Weights of a small transformer language model: 16 layers.
Each number is 128 + 32 x the weight over its row's rms, rounded and kept within 0 to 255. Layers, rows and columns count from 0. The size above them is the row's rms in percent of the matrix's.

# layer 13 attention value, 384x256, rms 0.0326, rows 86-127, columns 32-63
size [ 96  93  93  94  97  81  89 100  94  95  88  93  97  94 100  96  95 101  96  87  87  90  91  88  96  87  86  92  89  86  90  88  91  87  90  94  95  89  94  95  95  94]
[[118 171 158  83 115 137 161 134 189 175 121 125 112  59  73  78 157  83 134 104 104 109  51 130 118 122 148 124 132 154 137 136]
 [101 120 104 157 124 109  86 132 188 186 117 107 154 105 151 122 122 144 150  67 144 158 159 103 129 162  98 127 123  83 136 137]
 [102 107 160 109 136 127 132 116  78 202 119  95 156 207 178 161 116 162 117  88 124 176 111 107 171 110 100 115 162 149  67 100]
 [ 96 110 110 133  74  74 137  90 171  61 130 134 132 105 147  94 112  60 125  83  76 148  80 157 129  98  93 104  73 114 148 104]
 [172 137  87  84 177 114 109 167  65 128 150 108 126 183 117 125 129  89 160  70 137  91 114  93 145 133 120 128 142 130 170 124]
 [133 153 106 142 119 137  84 161  73 104 136  96  90  69 178  90 127 150 154  31 140 110 126  62 134  96 156 115 149 100 157 117]
 [142  88 182 151 132 146 138 121 171 113  95 179  81  74 134 138 127 102  97 174 161 125  81 150 153 102  68 113  71 104 121 126]
 [100 143 113 131 159 124  70  77 107 105 143 131 105 197 143 144 108 106 157 174 126 123 105  77 178 193 141 128 115  75 146 110]
 [ 82 151 126 102  84 106 159 140  98 150 117 124  98 124 123 148 161 123  96 191 116 137 105 111 140  97 146 130 113 145 197 115]
 [158 177 142 116 189 161  79  95 123 169 159  95 142 134 179 138 226  79  69  96  48 176 106 142 118 173 108 128 187 125  87 152]
 [ 90 122 110 105 192 119 114 127 102 112 151 144 100 191 110 126 122 112 162 134 109 124  95  89 136  97 143 151 120 167 147 103]
 [173 159 114 102 130 127 162  77 122 174 119 130  98 131 134  96 140 147 124 165 103 149  24 142  90 136 102 117 134 171  50  66]
 [113 129  60 128 133 139 139 169 160 133  99 114 104 138 176 130  98 152 147 130 171 137 151 189 131 156 111 114 109 124 152  53]
 [156 130 131 103 200 134  96 140  92  81 122 142 131 123 119 148  96 154 180 158 147  55 189 114 136 104 129 164 165 123 201 149]
 [127 100 123 143 171 126 126 150  94  92 116 118 160 137 100  68 146  62 101 137 136 179 120  80 100 103 103 160 140 121 193 224]
 [102  81  99 112 138  79 160 133 127  89  90 176 160  61 167 136 193 121 136 167 124 145 150 114 124 166 136 123 159 130 143  90]
 [128 128  81  83 212 137 110 149  91 157 144 119 148 113 130 117 137 110  92  90 178 131  81 158 115 119 137 127 170 187 144  96]
 [140 125 193 160 103 118 150  34 166 136 181 146 172 141 147 177 122 163 166 131 216 110 120  98 160 131 154  85 178 113 118  93]
 [ 93 160 134 158 121 137  79 136 149 128 126 111 136 116 133 183 194 187 146 162 123 103 112 140 107 101 158 129 153 110 101 153]
 [ 97 169 137 123 165 139 143 138 102 102 158 159  82 164 174 137 134 206 137 132 131 110  89 127 123 200 136 155 105 128  59  93]
 [125 107 122 164 127 135  66  71 112 173 128 171 163 138 135  75 171 125 138 129 119  86 160 109 104 161 101  75 174 166 142  41]
 [103 100 130 154 198 105 183 131 151 131 103 121 126 161 117 146 109 137 165 103 109 138 127 102  68 115 100 116 139 132  99 144]
 [ 67 111 132 128 126 112 104  92 171 119 134 137  97 197 160  73 136 101 119 141 124  72 133 119 137 115 143 138 169 119  74  75]
 [196 189 107 134 105 124 167 113 119  98  75  78  65 108 117  58 133 152 132 144 148 140 113  97 169  73  97 158 113 171 130 171]
 [149 123 136 130 129 118  83 136  91 134  69 114 146 134 159 124 155 161 170 100 169  97  99  85  95 104 112 138 204 156 117 179]
 [ 92 154 130 138 125 156 127 216 136 201 173  79 126 110  84 100 132 127  92 150 168 143  53  85 146 139 124 107 138 163 143  80]
 [ 92  94 160 100 151 169 137  95 131  88  76 156 115 150 116 121 111 140 184 122 125 189  98 148 137 164  98 122  73 142 123 132]
 [154 130  67 112 152 142 169 152  85 111 110 126  76 126 117 102 141 106 151 125 124 209 121 123  68 138 114 104 144 150  80 152]
 [154  98 137 127 158 171 187 143 126 138 179  86 160 125 127 124 119  74 137 131 148 149 125 141 160 136  64 133 182  96 130 121]
 [167 126 146 159 128 161 107 164 180 182 176 153 169 146 134 110 156  71 174  98 116 132 126 121 109 226  98 107 135 116  99 116]
 [121 135  93 114 115 188 149 112 124 144 120 166 175  92 128 164 114  91 161 105 114 101  50 140 155  88 116 107 159  99 106 106]
 [130 117 115 123 185 145 126 178 145  98 108 147 132 146 155 124 135  56 170 154  97 160 138 100 127 112 134  58  83 147 108 109]
 [177 105 162 215 158 124 141 107 107 106  99 151 160 100 124 116 130 156  84  95 177 134 153 160 150  80 185 151 151 148 131 160]
 [152 129  70 130 131 122 102 114  84 147  65 123 136 110 135  77 182 114 114  45 149 142  80 172 125  77 171 145 109  86  66 167]
 [152 110 129 150 137 134 121 119  93 105  87  90 131 145 159  93 154 137 116  87 126 158 109  70  54  91 159 101  98 109 167 128]
 [181 144  85 147  55 133 113 137 143 157 135 122  92 143 112  47 122 161 120 114 176 120 114 169 143  85 138 128 175 141  60 118]
 [125 153 143 102 128 123 132 149 141 112  69 106 107 167  96 114 145 127 136  97 168 137 116 172 160  91 144 104 127 106 140 165]
 [128 120 105 148 154 128 104 126 169 148 152 136  91 113 103 144 122 183 134 146 136 129  40  77 170 182 103 135 154 198 188 129]
 [ 50 135 101 125 139 147 169 118 156 128  71 124 131  73 142 107  79 159 155  50 158  96 142 155  91 127  85  89  94  66 175 122]
 [135  97 112 167 149 126 154  74 149 176 103 100 168 102  76  86 138 119 113 142 115 163 101 137 130 154  85 121 151 160  67 163]
 [177 139 125  93 133 145 185 129 157  74 167 136 121 104 217 120 149 177  83 164 113 117 109 147 111 106 124 133 173 164 128 139]
 [162 144 204 122 175 120 129 182  82  83 133 178 116 157 101 158 142 188 110  88 160 144 144 108 133  84 109 193  94 127  90  91]]
# layer 13 attention output (transposed), 384x256, rms 0.0457, rows 86-127, columns 32-63
size [ 98  95  97  97 104  91  94  99 104 100  95  95 100 101 104 104 100  99 103  95  97 100  96  92 100 101  95  96  98  92  92  94  93 101 100 105  98  96  93  98 100  99]
[[162  99 115 128 111  92 149 152 133 184 119  39 100  83 182 109  75  93 121 150 104 170 196 121  97 122 112 105 116  71 151 170]
 [102  84 127 110 156  92 145 131  50 154 123 120 133 169 111 103 154 148 149 130 158  57 107 107 160  96 149 138 158 179 129 131]
 [198  55 112 168 120 134 164 138 111  90 166 168 122 148 112 146 114  89 104  94 136 206 106 160 152 165 182 174 156  87 179 119]
 [184 145 109 170 194 138 159 149  69  90 114 144 119  86  92 101  85 170  99 175 131 142 175 111 140 139 171 121 129 137  35 184]
 [168 126 142 104 111 128 130 140  92  98 162  93  88 120 152 101 115 166 141 142  94 199 105 115 146 125 145 155 157  77 127 147]
 [131 131 167 102 172 101  89  32 146 108 162 151 158  89 103 153  78 100 140  91 106 125 116 164 166 168  53 146 122 144 122 128]
 [136 172 141  81  90 115 120 103 150 105 163 133 120  59  62 154  76 107 152  93 139 135 176 107 152 116  84 192  84 189 123 102]
 [210 117 116 112  91 133 124 169  82 139 162 104 188 124 122 103 109 151 119  74 144 128 145  87 157 107 135 104 124 146 157 112]
 [148 101 141 111 168 172  91 137 131 107 155  83 124 117 132  85  94 129 204 103 140 117 166 110  85 163 100 108 130 150 132 149]
 [122 119 120 131 104 162 118 183  95 201 120 116 148 115 114 166 115 143  62 144 139 118 109 112 192 115 102 131 126 110 138 111]
 [118  89 145  98 135  95  70  88 183 131  81  92 179  98 107  84 135 130 194 159 162 115 132 127 126 153 112 151 130 132 126 174]
 [154  65 169 139  74  89  91 132 158 128  72 144 149 201 122 198 142  88  90 127  93 105 124 123 140 140 119 171 130  69 218 147]
 [182  94 212 183 167  87 106 150 109 140 124 176 119  93  92 175 127 129  77  98 101 219 153 101 131 156 139 130 158 117  91 176]
 [139 156  73 174  89  80 107 113  97  96  95 151  92 139 129 108 241 155  65 125 140 158 165 156 143 115 118 119 125 153  90 148]
 [147 143 153 142  67 135 157 132  97 107 176 137  80 138 158 126 155 205 123 179 163  88 128 135 107 187 158 150 182  87 111  99]
 [110 136 127 173 123  92  85 121 146 124 137 154  50 114 132 163  54 158 130 158 183 132 183 151 116  88 131 149 113 130 141 142]
 [160 160 101 165 103  96 138 118 122 141 105 155 123 167 122 148 141 124 109 126 126 123 134 205 132 107  95  96 131 163 103 116]
 [161  99 172 114 150 175 122 129  99 109 148 141 140 183 130 136 111 134 113 104 137 140 167  69 130  64  85 142 166 110 110 138]
 [103  60 156 113  56 119 131 132 165 162 123 118 172 179 163 125 102 100 129 127 120 183 111 113 114 124  79  95 101 102 159  82]
 [104 113 169 192 137 162 112 118 169 179  92 171 161 129 127 138 150 156 134  73 174 115 117 132 179 143 115  88 153 124 116 174]
 [168 123 176 100 124 159 150 144 123 122 141 128  93 148 103 109 159 166  74 127 133 159  93  78 132  97 100 215 129 182 115 129]
 [ 65 153 142 166 128  80 130 142 143 100 197 132 154 123 154 161 171 163  87 154 140 113 125  85 159 138  96 151 107 164 133 113]
 [115 139 140  98 147 136 177 196 175 108 137 126 151 136 119 109 136 129 128 132 167 147 169  62  97 140 131 158 140  89 110 190]
 [129 129 121 190 112  98  98 121 103 113 124 144 226 119 119 144  98 147 142 143 114 149 123 151 170 102 184 136 170 105 113 150]
 [105 161 141 136 115 115 207  56 115 145 184 146 160 163 160 168 154 121 129 118 132 153 117 111 200 130 113 134 134 133 154  84]
 [121 126 135 109 135 130 169 148  79 142 122 109 108 157 161 142 112 122  95  81 152 117 143 184 111 231 155 119  79 129 184 115]
 [171 158 155 167 144 167 131 114  91 137 147  93  80  96 129 115 115 118 116 177 114  57 194 103 128  99 138 115 186 198 161 132]
 [ 89 137 130 125 117 151 119 107 193 107 178 125 198 104 106 111  87 146 144 114  72  79 128 102 107 153  97 143 124 148 170 134]
 [115 207 120 130 180  60 149 159  87 189 130 130 132 220 120 127  89 163 133 137  96 139  99 108 136 134 148 223 111  91 151  91]
 [114 104 108  74 160 146  96 132 115 142 120  81 103 127 135  89  97 100 113 117 140  90 135  97 155  96 126 155 202 211 131 126]
 [139 161 176  66  79 145 183 162 118  89 171 123 133 149 119  90 118 115 168 134 209 100  83  92  28 115 166 149 160  96 147 108]
 [ 98 168  78 154 149 102 117 126 127 104 129  76 159 155  97 161 118 102 104 172  97 108 164 136  98 143 220 164 167 160 101 173]
 [134 111 148 132 129 182 126 128 124 107 166 128  49  80 131 162  82 139 139 100 171 116 106 148 170 168 173 131  80 140 155  84]
 [129 143 119 126  65 113 146 116 166  61 161 141 167 146 122 141 106 131 166 154 132 142 140 132 130 124 112 124 156 109 198 116]
 [126 120  76 102  93  97 140 177 177 147 115  99  84  77  37 100 115 121 100 204 117  96 141 120 147 160  76 176 142 115 157 100]
 [169 175 134 170 125 109 195 105 185 122 114 142 128 165  91 136 126 126 109 141 122  75 145 181 102  99 136 165 106 134  96 137]
 [128 171 161 180  76 166 120 108  87 100 149 133 141 184 136 173 129 190 211  67 148 149 102 134 191 107  55 143 131 139 124 100]
 [ 79 179  81 161 113  92 127 173  79 135 144 129 140 157 111  82 159 156 147 108  73 157 164 121  74 152 125 101 118 130 107 121]
 [143 242 157 137 163 114 129 123  95 134  88  96 125 181 123 142 167 122 103  89  94 182 198 163  46 148 142 110 153 118 144 170]
 [170 134 144 128 142 126 145 153 148 107 174  94 146 113 133 199  90 112 155 108 149 123 184 101 120 107 184 179  93  58 105 117]
 [133 125 100 149 151  91 141 137  93 150 170 149 132 132 106 155 122  81 123 128  91 161 144 134 150 135 143 128  99  84 166 162]
 [ 91  85  75 158 157 161 102  56 202 172 131 131 119 178 147 111 167 135 136 165 125  69 164 128 160 173 138 113 208 149 144 118]]
# layer 13 attention query, 384x256, rms 0.0391, rows 128-185, columns 32-63
size [ 97  89  93  94  89  94  97  93  99  97  88  88  96  90  94  98  91  92  97  90  93  91 100  88  87  90  91  88  97  82  87 102  90  98  95  90  93  90  95  97  89  85  93 104  85  98 104  93  87  89  91 111  95 100  90  90  95  88]
[[136  92 131 136 139 163 141 150 124 128 142 106  90 177 207 109  51 106 184 115 103  88 141  63 108 174  76 181 122 125  93  99]
 [216 154 135 148  71 140 110 206 114 105 138 145 135  76  82 124  83  86 104 155 153 111 116 118 139 150  73  88  80  89 155 186]
 [166 171 126 154 163 102 139 101 156 116 124 132 161 105 125 158  92 103  81 175 161 134 179 170 118 101 109 142 135 101  70 128]
 [129  69 121 151 105 142  79 119 187 132 176 124 156 104  91 123 124 138 152 146 139 132 149 137  93 131 116 136 159 138 152 170]
 [122 120  98 142 153 121 122 120  56 109 178 128 100 104 146  82  86  79  63 191  82 127 144 176 150 125 102  86 131  86 150 136]
 [117 177 171 178 118 105 163 168 163 156  86 188 167  87 115 117  97 148  96 107 143 154 162 136 154 161  96  98 130 144 125  84]
 [129 113 156 129  91 135 126 141 150 191 159 103 156 111 134 126  69 115 110 155 151 125 100 142  85 139 131 145 121 154 129 119]
 [151 154 111  82 123  97 132 164 214 164 114  99 168 178  65 137 153 132  86 104 102 168 111  95 128 160 106 118 101  79 144  88]
 [155  86  86 147 126  66 136 183 131  88 139 167 106  93  25 138 122  80 128 112 177 155 176 172  85 170 144 123 132 145 114 138]
 [ 99 103 106 132 187 161 133 135 148 159 158 161 162  86 109  69 183  75 124 182 100 108 114 126 107 124 103 121 120  73 134 185]
 [138  87  97 159  94 156 122 142 153 184  83 140 112  95 132 165  92  97 144 153 166 168 126 128 165 109  98  80  91 106 140 159]
 [131 122 153  90 150 112 131 113 136  98  88 135 128  97 123 150 130 121 134  60 164  78  92 132 106 123 126 114 118 127 110 104]
 [ 95 160  96  38 135 107 140 107 168  78 145 197 139 121 116 104  92 114 104 156 132  66 155 107 168 105 114 142 156 101  99  99]
 [124  74 125 136 125  96 141 166 113 150 114 153  90 109 154 124 146  96 129 178 174 123 163 153 111 148 162 165 127 142 131 108]
 [132 125  79 160 156 117 112 161 104 147 130 132 193 108 132 102 128 173 128 109 183 123 170 139 122  97  73 105 110 138 122  68]
 [115 135 136 143 125 112 145 126 158 155 125 139 108  95  97 138  58  87 157  92 159 137 198 129 127 140  93 140 106  78 120 153]
 [154  87 118 150 114 135 141 154 142 112 159 117  87 123 106  87 152 112 144 131 142 143 102 114 180 130 136 176 155 124 128  91]
 [ 83  49 163 161 126 159 138  96 181  89 208 126 160 122 147 146  92 157 141 137 164 171 150 152 116 133 110 127 152 137 123 150]
 [110 147 154 137 130 122  89 156 133 135 119 136 193 178 189 103 152 126 104 147 134 107  91 125 152 138  95 111 209  98 139 144]
 [160  66 114 129 143 105 142 120  87 168 133 119 187 149 105 151  91 155 121 130 156  74 131 194 147 106 152 106 177 137 161 169]
 [133 139 194 102 105 121 100  85 122 138 140 128 133 148 106 143 121 140 167 162 138 168  90 165 144 164 130 179 125 116 108 116]
 [ 56 103 119 133 163 153 159 125 156 118  74 174 158 106 131 132  98 111 111 110 120 141 149 195 191 127 139  59 140 118 163 129]
 [176 113 150  97 125 126 155 175 102  98  86 128 208 109 180 173 158 136 151 131 100 131 130  85 202  97  79 127 100 132 147 158]
 [161  99 195 163 156  84 122 148 114  95 132 196  66 124 152 134 185 172 110  70 110  92  81 148 174 114 170 167 153 118 139 174]
 [125 117 151 149 138 126 142 134 104 110 159  70 166  92  91 136 154  81 124 108 129 131 110 139  78  93 173 178 107 174  99 164]
 [140  85 207  93 161 117 146 132 102 165 202 137 141 127 147 109 159  99 129  51  98 136 117  84 190 112 126 137 170 140 119 101]
 [165 153 128  81 119  70 133 111 155 187 111 156  82 129 167  79 126 150 131 155 147 162 123 113 168 131  83 129 145 115 155 114]
 [152 105 135  93  52 129 148 122 106  96 144 183  81 205 121 166 185  95  89 101 157 173 165 142 115 104  84 160 169 153 164 156]
 [117 113 122 102 132  66 118 139 181  89 186  73 132 151 115  90 183 101  42 109 170 109  99 162 162  92  94 122 133 120 125 136]
 [191 132 120 120  93 129  88 139 140 170 116 104 183 105 208 181 139 177 150  94 117 137 145 121 129 144 127 123 114 128 107  81]
 [171 122 172 106 164  89 106 133 165  82 150 147 107  71 100 142  79 154 129 138 121 133 123  90 138 141 111 146 112 130 150 126]
 [143 117 132 159 125 108 158 105 141 123  83 196  73 107 142 108  68  79 133 140 174 163 125 193 119 162 135 191 126 133 117 107]
 [166 170 166  93  67 205 106 113 152 183 133 182 104 112  98 111 138 100  94 163 139 118 158 120 165 115 115  92  89 126 126 131]
 [ 79 148  79 175 111 144  98 143 115  72 117 168 136 135 119  92 189 103 137 185 163  79  62 183 109 116 156 133  97 119  89 124]
 [103 141 142 162 122  96 131 108 138 121 101 168 112 112 131  78  86 101 123  93 113 115 142 109 138 152 132 112  75  89  55 117]
 [120 156 135  91 168  70 149 156  79 147 120 115 172 152 118 108 120 118 131 140 100 126 131 128 125 181 133 139 146  95 159  87]
 [139 134 125 185 124  74 140 197 107 159 166 121 104  97 160 121  55 134 133 130 129 151 160 141 111 193  94 150 132 119  90 134]
 [115  94 114 146 146 155  80 153 113 171 136 127 132 116 161 128 119 170 143 181 117  94 158 146 150 113 113 164 106 155  87 128]
 [113  87 154  49  45 129 133 168 138  78 118 140 170 120 117 169 149 110  96 169 131 165  65 136 187 112 130 146 176 121 144 130]
 [118 136 140  60 148  55  83 141 183 134 167 136 152 132 103 109 110 142  95  98  96 108 127  98 171 104 142 114 200 100 175 158]
 [128 118 159 175 119 114 100 156  79 101 117  66 149 134  74 129 150 111 100 162 155 178 116 101 125 148 139 134 103 151  79 157]
 [202 118 147 125 108 108 164 132 103 183 189 143 115 105 128 129 140 133 128 132 109 109 112 159 118 146 124 165 133  61 120 166]
 [184 162 122 145 114 146 115 127  84  27 161 137 151 184 159  89 193 154 100 127 164  91 157 118 123 134 136 132 110 204 112 180]
 [ 86 119 161 167 177 120 134 127 120 100  99 112 128 150 113  72 120  76 121 189 147 170 103 163  95 153 124 113 107 132 115 125]
 [140 128 152  96 140  90  86 141 122 117 149 197  78 185  83 145  83 196 154 134 155  93 123 108  86  79  97 111  93 143 106 112]
 [114 105 123 149 173  86 153 137 118 138 123 142 147 148 100 194  68 150 129 146 109 133 109 144 135 161 179 147  97  73 123 107]
 [110 140 102 117 129  67 105 151 136 101  93 126 157 126 170 160 144 103 163 152 130 146 109 119 120 114 130 142 135 157 153  81]
 [152 121 156  98 117 162  88 160 106 141 121 127  86 159 151 133 125 180 124 109 148 119 121 118 159 109  77  92 172  91 146  73]
 [127 157 105 102  91 111  87 102 108 171 158 134  83 172  76 101  84 121 148 147 167 174 146 141 109 172 139 104 104 112 156 160]
 [152  77 143 170  90 129 113  96 124  84 151  63  59 127 152 138 128 171 137 127 136 101 120 196 190 116 147 177 196 129 133 125]
 [120 145 127 130  73  95 151 181 130 122 109 155 137 117  95 175 148 158 120 128 150  95 125 153 124  37 166 108 159  84 122 172]
 [165 158 104 143 113 114 145 103 105 127 159 149  86  96 115 114  85  95 133 116 161 133 174 151 162 182 139 125 133 119 129 136]
 [124 121 116  25  54 159 114  83 113 119 175 138 156 141 106 139 174  62 177  95 123 143  89  77 147 100 146 142 202 115 115 169]
 [154  70  83 174 133 107  99 148 143  84 136 156  72 216 161 128  84 104 110 166 134 157 142 197 177 169 155 104  96 128  78 140]
 [113 125 173 111 116 129 146 142 119 127 158 139 102  90 158 170 138  66  80 171 157  91 128 109 166 159  99  47 142  83 173 105]
 [115 135 188 190  71 141 144 141 147 160 143 146 153 114 130  97  34  99 183 138 128 117 127 160  96 116 177  87 119 118 112 169]
 [ 93 171 141 150 158 152 139  86 137 133  97 175 137  97 160 125 153 156 193 153 119 103 108 134 132 131 230  98 125  67  64  80]
 [152 137 214 128  99 173 108 135 133 125 127  83 118 135 109 123 111 161 125  94 133 125 114  70 118 149 173 104 144 125 118 117]]
# layer 13 attention key, 384x256, rms 0.0384, rows 128-185, columns 32-63
size [101  88  95  99  93 101  94  87 101 102  91  90  98  90  96  94  95  99  99  90  99  95 106  94  90  95  94  92 101  86  90 102  93 101  93  94  91  90  94 100  89  90  97  99  93  98 108  95  91  91  90 111  94 102  96  85  94  92]
[[143 155 148 107 144 166 148 134  93  90 130 133  95 133 134 139 173 182 120 160  84  94 170 125 168 157  50  93 133 157 146 137]
 [157 124 169  87 113 141  69 129 137 157 174 111 131 131  82 111 110 110 177 124  89 122  86 136 110 135 127 105 156 156 147 173]
 [120 189  88  99 102 111 144 153 108  97  90 152  82 117 120 201 116 137 151 182 142 178 160 148 186  90 130  85 113 129 136 109]
 [184  93 104 153  88  79 166 119 166 112 139 187 113  99  97 127  99 133 197 122 120 154 132 111 151 140 122 184 132 156 141 133]
 [143  77 114 133 122  86 140 141  55 116 190 139 124 121 108 134 141  82 161 140  68 131 154 166 154  98 126 132 118 137 156 191]
 [ 97  93 128 100 136 112  83 104 118 118  84 153  85 160  93  94 109 134 127 165 140 141 151 142 176 187 139 125 104  90 175  85]
 [100 158 134  91  75 185 180 101  63 161 102 144 103  79 165 171  92 114  98 114 131 113 134  54 124 158  33 104  97 178 123 139]
 [168  85 147  89 151 108 102 119  83 108  84 122 115 147  58 111 160 169 142  83 168 153 149 149 132 114 167 150  54 146 136 158]
 [192 118 107 160 165 134 117 146 157 135 174 100  88 156  86 111 106 160 112 138  91 154 119 150 136 157  62 137 141  80 111 141]
 [142 104 144 224 114  99 106 173 182 159 125  96 212 170 148 138  95 117 142 163 156 158 112  95  77 108 166 141 103 122 124 153]
 [ 68 106 101 123 144 175 131 128 140 146 151 143 118 172  74 185 108 125 134 110 110 139 150  88 125 115 123  59  73 160  55 132]
 [187 133 137 116  84 156 145 130  85  37 105 133 127 118 114  72 172 143 107 121 124 168 126  94 123 109  94  77 203 136 104  97]
 [118 187 117  56 104 146 158 159 107  84 126 157 101  97 136 135 145 125 140 190 126 125 132 108 122 124  95 152  96 131  67 111]
 [169 137 175 115 125 116 181 111 152 145 164 107 134 102 133  72 113 158  66  86 128 125  95 156  59 189 128 103 116 165 150 145]
 [192  68 122 152 126 126 132 154  98 133  79 169 170 129  90  73 127  90  74  95 110 110  86 139 132 155 116  98 124 172 159 153]
 [ 92  90 208  94 222 105 116 114 141  78 149 183  96 150  42 112  97  81 119 111  94 128 120 139 120 120  92 126 155 133 160 175]
 [143 177 141 130  98  93 156 120 151 163 125 213  65  80 152 145 132  92 105 153  92 130 117 133 115 143 156 103 138 176 153 112]
 [ 96 113 141 204  44  88 128 119 158 124 172 158 133 117 154 162 134 148 160 165 120 125 124 178 149 192 115 108 137 155  55 104]
 [154 121 140  59 161  95 169 112 135 146 126 111 173 152 129  91 160 126  90 114 130 144 106 108 134 125  34 168 145  83  70 119]
 [122  94 202 103  82 109 159 110 101 118 112 116 157 124 123  84 200  95 171 142 137  76 128 140 137 119  80 127 125 116 121 141]
 [172 163  88 160  97 115 121 152 160 156 112 157 141 142 131  95 188 135 102 186 158 109 143 111 181 153 130 118  85 159 124  95]
 [123 130 104  94 100 130  97  89 200 129  76  83 168 119 156 161 110 112 145 107 123 133 101 187 133 119 109 107 107 129 141  90]
 [120 123 151  63 129  95  71 150 194 184  91  82 192 140  72 107 162 109 120 139 130 125 159 134 151 112 149  70 130  44 119 154]
 [196 151 187  58  82  81 127 146  91  71 147 151 136  73 118 147 129 196 125  44 120 147 207 125 147  82 108 114 126  82 111 154]
 [121 171 136 181 131 182 146 130 152  90 182  44 158  91 115 176 129  95  58 134 116  98 187 134 140 141 104 202 154 150 162 199]
 [129 100 124 172 127 147 114 172  89 149 168 116 164  88 174  96 132  77 153 130  94 159 165 190 128 152 127 111 178 146  80  98]
 [165 130  83 126 104 130 147 179 101 133 184 134  90  95 136 156 108  98 139 153  69 135 145 123 124 135 115 130 135 108 165  92]
 [123 116 146 119 138  71  94 121  78 114 156 157  59  92 122 159 126 157 164  98 173  97 139 123 130  99  57 157 189 129 136 148]
 [126 111  83 122 117 192 100  97 102 149 151  69 145 157 154 101 135 153  87  94 169 169 127 161 119  73  93 199 162  82 145 125]
 [150 150  98 114 104  89  92  83  76 122 123 152 161 167 103 109 115 145 131 149 193 134 158 100 108 171 152 152 164 137 119 107]
 [114 167 167  99 144 100 185 102 166  83 143 145 102 106 155 134 163  92 135 154 121 120 111 107 124 128 154 136 151  43  92 112]
 [140  93 143 140 128 108 217 128 150 103 142 120 116 124 116 152 126 163  87 114  87 104 118 165 137 146 118  58 164 139 156 173]
 [104  94 122  99 171 115 122 116 157 112 126 162 102 134 122 109 105 120 181 100 115 179  90 142 119 119 119  99 101 139  92 127]
 [ 89 145 109 163 110 134  93 142 109 137 120 122 157 150 111 156 104 170 157 127 124 103  80 145 149 176 122 109 108 187 182 166]
 [122 123 109 171 136 133 192 159 132 132 130 152 147 145 139 180 115 153 124 109  96 153  88 164 135 157 106 143 176 115 106 104]
 [149 131 142  98 136 147 108 136 109 138 192 144 153 149 126 119 101 112  84  78  68 186 135 162 126 110 138 125 154 115 103 167]
 [150 165  66 157  90 148 158 167 143 121  94 107 191  93 122 154 106 119 135  88 138 175  88  99 152 217 160 137 137 144 163 130]
 [ 72 167 160 157 139 189 193 142 142 153 120 107 139 141 102 140  64 117  61 153 107 131 153 143  85 138 144 129 136 139 149 117]
 [110 112 113 124 109 163 147 177 167 109 154 125 159 131 104 172 152 123 187 121 124 202 135  86  84 104 114 196 173 105  78 161]
 [ 84 157 150 125 172  98 146 175 130 147 182 161 130 126 133 142 115 183 174  70 182 161 147 120 121 144  95 117 115  78 171 186]
 [145 161 192 184 151 148 106 146  80 127 102 132 121  94 102 132 142 105  60 152 128 144 168 162 134  82 127 110  46 139 124 143]
 [136  92 116 175 116  87 150 156 110 142 148 137 113  60 119 205 117  78 111 151 149 124 129 160 152  86 166 116 168 187 120 142]
 [151 155  86 108 113 141 117 149  89 115 147  86 110 120 156 110 119 133 158 136 133 132 128 148 141 140 132 117  90 108  42 158]
 [126 204 117 211 146 126 138 144 112 130 154  91 192 118 183  98 125 119 109 145  80 148 109 179 165 126 134  93 142 138 125  57]
 [108  74  68 100 145 144 174 120 145 117 112 118  98 100 131 120 110 169  96  91 114 168  86  75 127 154 186 162  93 113 130 128]
 [141 135 124 158 123 119 120 172 100  76 148 146  92 139 112 178 166 146  97 131 138 167 154 109 125 122 133 156 101 145  82 144]
 [127 129  98  94 140  88 153 144 143 143 114 105  92 137 133 109  65 107 156 209  66 175  70 113 115 133 143 186 111 127 173 163]
 [ 75 140 163  96 118 116 114 111  78 218 162 129 117 130 115  96  64 159 148 116 122 115  53 116 158 102 106  92 136  44 120 119]
 [ 71 119 136 124 180 146 103 109  96 137 113  88 109 151 180 142  90  91 194 155 158 117  94 135  63 136 113 135 152 201  67 176]
 [135 156 127 179 133 132 116 125 129 162 100 126 121 160 151 125 154 119  89 106 188 169 143 173 141 198 150 130 146 168 132 150]
 [138 110 180 133 144 140  60 133 133 167  97 142 176 110 112 108 101 130 166 115 141  97 146 113 108  99 135 117 118 165 115 149]
 [136  78 120 163 117 123 141 132  78 122 168 140 125 128  77 149 121 129 126  97 128  64 130  77 116 158  52 111  78  95  82 129]
 [105 127 126  52 158 127 112 147  66  98 154 170 136 117 105 121 133  78 180 143 186 112 135 121 124  88  93 176 142  85 127 134]
 [172 119 145 116 111  74 126 146 130 127 144 112 110 129 126 127 101 175 172 159  70 158 112 123 164 127 105  59 103 120 124 114]
 [150 139  96 113  65 142  59 172  86  86 105 148 135 124 114 129 191 133  93 107  87 153  65 135 141 142  76  90 172  99 219  95]
 [124 130 120 124 170 145  78  83 153 144  99 117  94  85  96 140 122  80 189 141 108 192 131 133 114 141 131 134 102  96 126 132]
 [154 151 124 140  58 167  78 152  98 138 122 112 134 103 183 140 107 144 186 110 109 159 102 171 130 129 161 121  85 133 159 132]
 [163  66  59  83  86 149 122 137 113 120 116 142  63  89 147  77 134 149 190 152  95 186  86  91 155 133 152 185 160 100 116 107]]